python train.py --head_dim=32 --norm="layernorm" --norm_eps=1e-06 --rope_theta=10000.0 --qk_norm=false --attn_scale=0.177 --bias="none" --parallel_block=false --init_std_down=0.0 --optimizer="soap_variant" --max_grad_norm=1.0 --decay_shape="linear" --doc_mask=true
Each number is 500 + 40 x the weight over its row's rms, rounded and kept within 0 to 999. Layers, rows and columns count from 0. Numbers have three digits each. The size before them is the row's rms in percent of the matrix's.

# q: layer 2 attention query, 512x512, rms 0.0831, rows 220-223,252-255, columns 0-63
# k: layer 2 attention key, 256x512, rms 0.0859, rows 124-127, columns 0-63
# v: layer 2 attention value, 256x512, rms 0.0785, rows 96-122, columns 0-63
# o: layer 2 attention output (transposed), 512x512, rms 0.0713, rows 192-218,224-250, columns 0-63
q220 093:426535506499519501467513462553504520449438461550502526482485483483459539499533472550458489527472535450459525512522593521618516539488541616511484551421467499505511444522499529547510452580446467
q252 098:518533526477485553554509565477489528489575491427419462455516447509455506446479456505481538479480495495433516524539467590514486522486503460546463488476531513501507554550472429518443483491546481
k124 096:489512512424513480467517515441477465523451525546552483523504568474535430480502524460496505527520571601454447493501490543536529533433519434523496546479533491523573563452515498455484461540505526
q221 107:543526555488513481508431531453499481479501409507535493458431476444466469467480524510446502511499538467551496544450483493473555459497467481469507492485523484482462507400513480492427560539522515
q253 095:480504500480431526468531509538504523483471593443440514513409460477483512590482512490464489441584497524454492485474513454467542446542494492544558571461574472468557449446442462416498557572491543
k125 105:504488508480438519508455512475454459533541500519469406475561445476519506458502496498483496556491460478459479463470475562611465476411456535534461499518484452594485548531444548501511500516484512
q222 089:489479474504523508467509535454523553517511522450489490465485508471480627445512504492488470487538552474555440553506423546456483486463539532388521563585541511510505518506467569482511506535442542
q254 098:399485541570477522490486493444522483494510530478446485582472540527517461530473520470499504509475440516418548513575501508543465522471476489472514574505545462486541452573467526528490570487503520
k126 104:471498521463464500428504527576542526473509539531524483545528410494490500494489456526451515513535498486413481463486463555532537538460457471493433487546519470490398478510433498513544508442483521
q223 098:528457581510465504475439504611486424547508459496437586503503478507499496497565510541463548520455530518492502400455602507495603524552454461478463495491608419572497540459583480495523475446564457
q255 097:450482585512543485540509501508479511491456437522483475479454494460466550484468495565551512471468488446536523539500532486461563404524507640495529507498511449487533516541528514481468446475425525
k127 099:499495528599514495510553456517428500498556467566459503444495485501519435477518529528518467483463541519465532538550555514471511511531537593527433497431527503495474530458512505476556482527528483
v96 091:476477488465452553530481535553459495470469473485509451466436420564472437466506454455515490541482418538515528530540539482495459489554474537567493503526374439431549537513459538523476565494474600
o192 102:448533512445524512532463461437439501609495526441527494539441487538478473487474542487502486581398443494502515487451450428545507486469595500378553492539507498533487388487515483510415513509481419
o224 105:532474530545418455472504589514493493444510465532543540503513523490511558510526502502394503461550528507466502514511493542479479502540481476521511530399526449537461480522488505515551456554490539
v97 098:497507467486440533546504500504462482461534522521510482446455474535566553443581506534496474430515535499462521475453484468467454553503512473496472535539514440511471520532496516473403498493443510
o193 105:465494534506417512437535560534495512535576539506565529431560523521466520482505499528506499486452520477551441501500539445477509559465464565540435461466502499460496498477562481490500511461530471
o225 101:577493525487519470549488409430500429398454499502406471563420526520441460498475530440474470498482453539471597498554469528547524386564550442497480550465555505506526540562546527517551467481506450
v98 088:404493459484509465531461490527537455460542487517552481528439475455489485469535468466538502489496511480445470483527551547470494481538502500532454532538439480450431493546491573485494470494470491
o194 094:505530444506529594465453506469483564461459533566531507526507567526474568529504515487477511534541496554559426575533503563532523495488513542594503453526510491460460492465476528502516499525559498
o226 098:538462541494536480475487552500460463500552487401497527530508471511529433471474498544586477490439506501552527485490489417452516545546438440446523517535498521526472582444484472499440524532540481
v99 101:482528506496516564547535436547503434556591543483552541525454447505518553515481439501518530522489555535499496467544503499612531478526499514518497522479523503491494450485511470510497526449539446
o195 104:580412518523492519539477576546549522490467478463503461497506536474609473531493471546541536432593469476541455530531478424467461512429536484508463549503431456566540500562462517461505511491483564
o227 111:485566533520518546465531449468526451496556458486476485509544507532530516415516570447521489554453517526469473482471561505535486510506488515447562420515518521428507490410560494511455506509510550
v100 090:463514527527535584525472504542487576562487400484524590556513471475547479530430454521442506489562540485480473469476468549467455508523466466474470479559516494465505509509522492501514543509508542
o196 096:532456517558528468493495451554523485439512513505484481565445476483449519505500523445513474444542520434471562524569487484528504505520486474516529533520507495528452490443562501420480524595493492
o228 103:517534405448473475552524525463521451537502540503508441498467499524482514480558491508549458567475481514573483451446501489519443491518488587453506431452532475467546459547491453498472433407432436
v101 091:486472481474530536479500457454500494452570548501474420469512561501582482527511461481435439531508475464488477454476484462447466451483505432433501503521451504530457428469508551519511511472558548
o197 099:494486426504549564482502441460466537443579457516533497554439471500483522523546533495532519487593513473400439474540547468531463551471536565529525548490545561523538503460511495470460464461513587
o229 099:448588532534449416472490585570537455620393525436513556502528469494489541501444479471530490444472503518568577562486536547474546496523560485440526501536509448535444529461506478517527490606493460
v102 098:513446521511542573520499512493484492492524439549510466489543513494529470487520466511504533465467582553526584456525521493460572557506535532553541499510526603475485554553524534474460542490490458
o198 098:463554496528476484421501517569588484462511502460508527552523477521543435485537474485511567518492452403460464470527486513471478511502540482506512455513478542524464561501511508507517480591528545
o230 107:514499504434506484540496468497450535524562471444424446454494501500484597542438479544484460463556464545477532531470522492483459514470432520435505520487492441475521453525503488510554518430530468
v103 092:609522528508369545484490488560443503511513510530488527528495523503530488538481525489537573508499529477528498495410451450490465514505485406534536508489406470482431487516477458552452489559544523
o199 095:436504464512576515447514523439553430485501509489533512463491485518503492480527506466413519553493500484571520513554545485494442492552479493540488461466509435528494527497524440583459557503457511
o231 103:465497575553499464555494461538488540523444499491467510486533549557568427465480547559530453472471494488436480454473495531502589492535519578449512432533517517511510485426503517440540513486530512
v104 090:487551530472538468474455495522450500521472433492553411570515565586533463457593493533483443487509527525517544517496536523464484418507483454486485547449524449464430472426508460527482515560468528
o200 097:498462427500516481513486498447587461518504619514551521474536434497515578500510483420472480543461481492515513484481500500475457553539448518435524475540508499457544488523507502462475483493553501
o232 099:507514510509487463515546470566472484518450478520471480580517501454490468528491500490512520436447510501481469508479487478528478461476539432563500521511510518535454476549475498528528501494490439
v105 090:479495538532482480521498515552543524536534516478511472510552510463498538500465476519547532511552485443501446523548500503552523523542499514465463459462560553480579477523522489536521512532515529
o201 100:575566477454546538448486529512422475525524527469505529463486444518487495451539443562529558480464498557475420554545494569496421477565530589508524491549466490557497482485421496484536464500448513
o233 096:459495476453465518561463466557494493469505482526517449560487493523550479538573541498439515492503532517531490534477499447556532544474475495459513504465522480500443582475541456510413474473504444
v106 092:537483425459535442555493457596423470493523562473522539485448604457526476557421512547505491501482479477469437467488569458467479517533528506488554509503533460468498457447589502555425453471473453
o202 093:455474507543499532497519520450465522460497547521441467584516524483530537475532495555499543503536482496510573507525473524416536488434403533505449446418448536496489535517469564479489462498519473
o234 101:497509496532465543491579522486536545524479549536502503412502454523551491491468560435480509562480537501532522480479462593559435544508567444480484528546482479496434560508434493458406461502513503
v107 095:498467505541525490508470400518441452496438560450503509501525481488540432567507518402462546483513486489444482431545480486468463499554529497464499532541483419489497560553541493501534512515464487
o203 102:464472510441460486489531491481505535524545459575501546535414411532490550520484471527508543441503507526390415487465468435549516474451507476480521552513491512438535574458493534450539475536521498
o235 107:460525516488515496511512511457495517523518492500491496453563567528497492420569580545491488483476524484558593504519495548528549444482526498513538432559576548568418466488505507569434527431455502
v108 092:506507462513529520470511481556520532485509454549469450507521461457543488565555539491503511403521543546490502492505557453458576476464426492530492483496542488484515401537517576536593462491512531
o204 098:518500486481539575548487516523485505516512517462532478522505530532477513486446550457536518459505455518453440459459480509496473474520511582477523522578427528367546512452499534513520579428477565
o236 097:500528455504525420503497408428458498497463497505533485544551512409514533540452482449499480492508438512523457495481477481528418570494489367522446581460520562516566575487471492443536474556509484
v109 092:481520511495443478467515490520434476537465513498526521516477498487510471424534464536505439537515429476535466497526572518482497546499521504482504525479452478485493560502461542484522513544458464
o205 093:459533495450547503492513531490551525443527486479476518446533579461534509516539543475510524528520478587511490547456453544506474533541449496544480511590545506527480493490523399500499476542489468
o237 100:599516480562519495498458468462517482538476576496499464472501497569466498479453473541566530432491555469531444497491557451504510458439506560518523453418491519521490446516486485456534522430534515
v110 098:520500498552546556563525487514500553508514616511438517463483545534474495479490487501549497497521455540468539492517535452475563445459499508503458508566433423510491547525540548525555553440527482
o206 099:433468576517485484480512520603443507543483444522496440471461436506521474526533461516495519567522593495490450456499462492517504500503536512534491480520542506427511514489464492476469456517569503
o238 110:546559488500439473479513468439562469457533484498500546523508495438436471437528521500499534471545448581510551573501489565503515562509471509489487477481458436555535469476494473521544491522437520
v111 096:494472537456508501475427472464529451466562482498480522451519482525558507488517508455531444534487513501486518501576468522445540447447509489529525560441570430585518486416468513478544469462509546
o207 102:501494551446485469546526457535479526524508551496512450496515534470561508515496468451472489516446473527513443486496554505478454574450534457484508537500528484552508433557587506527515494509488454
o239 102:546511451550535546501512488484545532506463478526548525509568507502444447487467464494573578469475505452547513529373466443526516523547552526481466402498460500519512547505447560557434519474479464
v112 096:474497498553485516486537509491493519494490512473467504515437568485532466513556454513445499527436508563510534520525528540456531522465549584506494487534543457484471569499573448537526394441541477
o208 107:462427464535470537499496505478541443497558521461509534450555477438493463505477454537551520516450532483452483473529430505580508501478414473423537474486462497586462449518429523495529541508511449
o240 101:520602523522483504489506452518456472546516495587506434493556487544480495527466535469487493506470420436559511555457453513485515552473588459498432532514568479531464487472530434485519517557550530
v113 094:447486543440438497509505626489513538539495459575465537481500526552489509403515443507481542527526423575501424430468532495472481525534526495484515567504511487561447448430512468478524439560491495
o209 108:559470484505493489533443462543498523504484553448520391462459514487531562565428495481559534524459459427494556494490473502536492480468521528431485483457536578477456525478512441541538471456537537
o241 100:467516462581481510445553471486544441461477498450547597544502467528458446507462538438484476445492569568510485537548544457501532515481453454510546437522520489428520493565473574506453503555462519
v114 091:529453510563552411429449516475529482461531525487537508532473567459536483433485532486476562467490528520546502477481534506373553532550400473557521444520483527539428466451488482546461507514502469
o210 097:478474553488439495559486454545606438554576512473538476513490507511530524518550508494545488490438488480531494509473512533556449398490460599460496525413480448454563487530532447508536454472506487
o242 104:556544445502442536477543525504377511505476528479518445430518515520452486488458448539570467549525538580528506559443527482503489558524539402529440559518538567419494508467450548489433529500491487
v115 096:474534547506521493414460512523490463512459506498487555501520593492517472513511471539520506486421459445483485540446514548482502542502405485554483505527430517543495449461565519523599563476539589
o211 102:564467463440478446485520460502477477479473517494559500474454420464399517390529554468534480468482437565539554470520488493538499548557552538501447501441595537477489531473554527487485501471454429
o243 101:485516541550506510488409506489485429509438461515454489426515492570602538569500507481531516494515558434479492567483538446524436450462529534509515517544476513505481509496474450415460505507520518
v116 088:472556477530455566485540494494492513460599469570477491480465571562513616490459477525518530409523478492492521508495460501504496473568503476478442450535470512505503564441584523506562503521522526
o212 088:471556576468518496528504469539567502453523535563483506565470538445472511480481501511521462515454526464533444471566452505447470445419501517487557558501578529492448489523453468558486484516489444
o244 098:461472467474552479496444543487452478546509479428551495441443459494501453479546476497497528480444496455504558480544526512449532521572508502543479447516494477502494512501570485498471555488506574
v117 095:477425430431538489466541473445494516526412455509498537495559581473457451523524492492488449538584472512504536493507551508501550565468487460491568462458478536471560482506537463469515461528521495
o213 097:500576547526474542469441458495528458454566468543477524505475445496479472506565572496493448519505537525515498532571518518423520486540502536571480441537514487485437558548446508520470504494439503
o245 102:421484469447501481582469536573492490564508506441443527468549511465538517534559450516500571478495439512499478476511464509562554494487569453499507517468508485486511434481451468490581525524526494
v118 089:479482498518456417511490501510496524541546450398530478446539507499436498524477519483514510451488474541575495466524483450504409465471536474543453504490466517607498491489523436493450487409518515
o214 102:484504540417555558520493473430508502437466508508465476434464580475500574559483557547448472577501502492476484541498496522465567502474522527508541446443471462483449467549475446459422502519488510
o246 102:480558442573398466463534523605520523513515475435402492557487434525514472462548444426546557464530476493483568453544519472476434496491522487501448486475533516424483509547512550492518437424535522
v119 089:507554467489481397426538482464497513503494462453538483465563501481497519484530468534498477458501485492533526565496495477450546423493537541591470543497459475492534512509469464535509485565578526
o215 099:478482436552486524568502526503518495483500537472494512539481456555472513420468517582498497492499454556569513429535460506566514591486442442446525498501599525500523527505512497451549467586446482
o247 100:510465501465575493480527541450552546523577507525468527522555498405545460544490529428520496523451516528396503469465491402461482442499560467559582503473420517410457497446489485555496546425548526
v120 096:520523617477503431421474516434483568505560520460490540547527485557461448500514448525481596571453522464451557500480507507524540481449514490521608481533580452516528520537480484507542449580445502
o216 096:505489467447600504463433480468489490576478512533575468453514497492596568509460450478500416471540480549499468536550457468468450496523498592485456499569519494509433457507512530479511528467503597
o248 101:440562467549431541513500492619481441475459455522474464556494459436437492488503531544502565487478530527540483457474496549469521446530514433515483438432519544473620440484509521520568537511469470
v121 090:579491520574448526451408571523513551472509416505466508496517507470514591496549470537510498504509494421494529399484553487509520479516529543488510513472462414484521521514420505456492561482595425
o217 098:400439506488497544555426501479509560536500505452492532525458525551432537462476500570512468520534433497485568530470418486489604549460502479413503516508481562567552467432539522548562445452490494
o249 109:534463509478566455459513422503449450472534514557556429527537487486503506465450489393495496484477513503475469517452532477514455476505539484511528529522518495420501491574554494523417537513478514
v122 089:526494479581525466522486503473485479496394485426513473503559487482493443498545500422499454475535481475524501493480533499468530520529583580484500552599500449497528490497425480498517551474510512
o218 096:455506471479448511499461441492483521512480452479513543448484472495469433462448505474442499534497561555462570515542496500443496578471538521438527507480477535467473523472556494548488520475546535
o250 101:541536515523511479507469523505493462520524516541487515496565479532467506536590569507511501498506515508499418445452517532566500487601502477530486472497488500453496455508469551462493468532467463